{
  "n_layer": 10,
  "d_model": 256,
  "n_head": 8,
  "n_kv_head": 8,
  "head_dim": 32,
  "d_mlp": 1024,
  "vocab_size": 512,
  "activation": "gelu",
  "norm": "layernorm",
  "norm_place": "pre",
  "norm_eps": 1e-05,
  "positions": "learned",
  "qk_norm": false,
  "attn_scale": 0.177,
  "bias": "none",
  "tie_embeddings": true,
  "parallel_block": false,
  "init": "trunc",
  "init_std_qkv": 0.0221,
  "init_std_o": 0.00493,
  "init_std_up": 0.0221,
  "init_std_down": 0.00493,
  "optimizer": "soap_variant",
  "lr": 0.00417,
  "beta1": 0.95,
  "beta2": 0.99,
  "weight_decay": 0.1,
  "lr_head": 0.00836,
  "grad_clip": 1.0,
  "warmup_steps": 200,
  "schedule": "wsd",
  "decay_fraction": 0.721,
  "decay_shape": "linear",
  "final_lr_fraction": 0.0,
  "batch_tokens": 131072,
  "seq_len": 512,
  "doc_mask": false,
  "train_tokens": 428700000,
  "steps": 3271,
  "dataset": "wikipedia_en"
}
Each number is 128 + 24 x the weight over its row's rms, rounded and kept within 0 to 255. Layers, rows and columns count from 0. Numbers have three digits each. The size before them is the row's rms in percent of the matrix's.

# layer 4 MLP up, 1024x256, rms 0.136, rows 670-712, columns 64-127
095:160112144113134118132123114176113127091143118133094113111129128105153109112125092122119149136141129188155133079117116128113143128136189159178126110119134145077122153142121123122118137148143112
093:119119158144128118108064186139146154151151156120112116125135133175115139149096135156139146117143115102135119098122142116135155176123130105152079172113105132108136097137112151121140124145107153
086:077118142155131095117155140162130142096150121130143121150136121131115122178161108176170150099138111111119099140112125148143158121153118122108108150085119157096103120124137119140129130149134128
098:138143108119096095146130133061137136128145121118110125180121119142130105129137106165089115116060120101165107142135116139126172063091142129126128135089130115105112171114102141164141133139133120
106:157100116140087140186156130139138132124156132107160113141152134127166126112102143177134124156128147108164188101091130197170128151132136160143113185121145133155126091168124117128134101144129145
101:118136151105111109135103152130143118119161150141095141149113117131144139109178125117138125114118137121153134126124130146131126087121145122151110133123134151088140128106097121116137128110068144
099:153137148140105152133087073161126170114109116125137107119103131130111104154100080121112144163156104082137115109124124143138123157097132138142105109143081119141109153099134118088123102159118137
109:135121134126126118133120106103182115089124127152094130075138090122142117139080128125204119098157136117111093131116124150175102138113126112141112149086137124116112122156142171136109137140111116
097:150099135117144102140115116143128132144104125133140141093114107165131104099111149154179096163124139154058103092115119112097133122091156095128138089086131109115142090146134124163133094131125134
102:099151150081093122136109135138170104124094133113115075139120146112144069117146148118133140183119163104135124142149102104162104091090116139155131177159081140106135119119129129159177103145116126
104:156102121124171139154105139116152099120151080184110159128133142136140114138159115173129136166129098126143143127109125107124128124111115135117116147142130123136100149166088135141124093153114144
102:164133107174123167121137149088162163111136167124100136109148152160128141078113131119092161132131135162109134117114143121107105092101145158142084105110099137119129130110119165138139084131157123
099:123122134131167103167096134135149110116106128111157121137164134081112147151127147145113169120141154133151161113095160098138148110128152145130179127123101085053108114144160144159113099140131151
094:100122144136138088128182151174100101150153160144155113090122153115102109120141102117124148138166121152141115114108160116158095109110133142134110111132143143150118125108124179112155129105132141
101:128152130086133143175091130144086142168156144127126115144123146111104142111079110148122082127150140084160112080094146132120083138112096142110100125125095148081158135124193119087122117096128105
104:127131121126127126142110119094052131108151122095131156152150163125131122158119135142148085135086134150158150104127112126153120088130135067143128154108134128130120115135137123104102117145113153
090:140115109129144198113187093165115134125095133156134130106178123144118120177095181141116116112107148114142142110127157125120175114110147131148122123120166135132119136149173117198129149188080105
089:105173149125114137133110167151182135097155143133104120183153110167104109130115103139123133109133145120144118182130165138154100150155151138140101142162121104121135109132150120138135130131075097
110:147080081113121103135112198089146130137102151115096125141120129140131109109141101115136133116139094145090143131119096091133126126107127107110139133118110097147129116111093145153151164125099131
114:150125100133117203139080127113135182159136145135139073125123123108136134140108132117117100154132108135119160108116140157080130131094131095103129163139162128114085139188152167117114143105075131
099:151124136126167113108125121103150152102126105140124139102157124149127142103140127173130123106163135098109139115124114111162162118106126116113135114087112119121132120154139155115138161105159142
107:133162099145138144136130105131122147113114087138155158137086104100157136101110124137138113113112143133131125150153126112158119170133137179113173121192124118147152080124114089127151135149134148
096:153086099106128095127124151137147152087110142129178125052064116129120082111116136122172121141125143127145136092133138130075063105128155153128174147102120130107119116117122172128121143125120112
091:145131151156128088144133085110150148118118161170120143156118109077102126136114094148170130148165081113114137144103120122149136137142118122147115146101122145076161120161152108128105126120127129
099:106085151128127105149132144143169169116143113160122152119145120093144156151173108081137126116129133142154116115147176146126116158105157138104123114153141155164103153130146138166128098073133119
108:115121108139145140151078152106066147111112120136147137128104117091114098128106108137073119152096147147107104115124121127094153091152123131129138143106173146163118106135128067165117187150098109
102:142131139128130113126133152140129137134108133155124092131118157104122112096120150177126154124118104134166153116102114136144120171140127108111117133143109081113085118111171115143101095154094131
105:160146118133104139153123126126129121127093102136096098081143105123102145099136133092122073135155115151131105141170095117143112086128116134193116112123140131133107095122170095090142129132158089
097:119089145145192173144106149152118163125108149134091154095146081173095094121146124169196112120126145111111105094084133089112129122123150147122098133099138112116126090130160101127125156155130108
095:107113100148152128085136163118138097164116125118113148150157144139132104134124093138091108094160158142103136142125148121076150119154155122140114117102108134133123164141186110116080102129125169
108:123131152109125122160121150124167144122109139141119120143098104153153112140103158185127071089164157114150112125143076136143116120097140108121142164150125135110122179114125127098143119125129158
107:153139094109131195134103168134113174120150118118139140131167117122143108135120164176143104162133140130122136101192133160100157124111141132154153132093151123103131122103151101141094127165163140
112:111113115129134099138133111147144174199127145126123139116140114096139122141129194118114137143096153128101116116097171125124134130151130145140132107153116159117124119121104148154132129153129140
089:132155146091170136126150124121148152099102188114145136131113144110126138155109132134117111180139130144166159114170134146131201121112113144104154108135147104111147131114156092120127121121151132
092:158122123129137133119136144121111148140155104103138101118149103100136149133131146119107137160137175102145144120165141142166097172158168144109124075125133142170084123134098152129166111114143116
102:117141184100084128145118151092114140127136154133132160097129127164158107165113127088130138127121123124161089129122125115108132130080125154109119113161112092113151128129122135133150113127146146
095:134131092125135161099115111133098104119108173123157154119108130124110081184116084081076161167113125093124128115147119112102118130163130124121119142128142145096099095103146101101128120090120117
104:071104110143149137076118136116145170118133136131092134090111150127156133118108139151151119134130114112093111080133121120145138074123130084118131133110097125128124156095118138099104103160143080
097:130114131120105117140099149090144151098141151198123108112155149141145135120094146198101148130140155138121172128164098116089179107135129099132170118120122135124123118107140135081175154116119113
103:137151128132130118121150125090117159125106139112127161129112107137117134108158165121143116147109121136135129105124138149163148094158098122107109137163158149144052104114131116144120083139139111
108:126118158144133117141138123153149174136112123158118108153140136077105142180131088151200104151104114121135139133122158099110151115076132126099171106166103111069108108075094178127129138127094157
103:149129135122105116118108123102099109097152151130089111136130133094160164168132141103140127154153146131110153117132153106148095074117146154097129171111073100099142140129121135104175123111087118
103:155141158112113111134135149135128106129150104132119155134166107084130140127074134162085074103125103133147167123115132105120162105128148120140149132161134151096123092097093134137135121125126143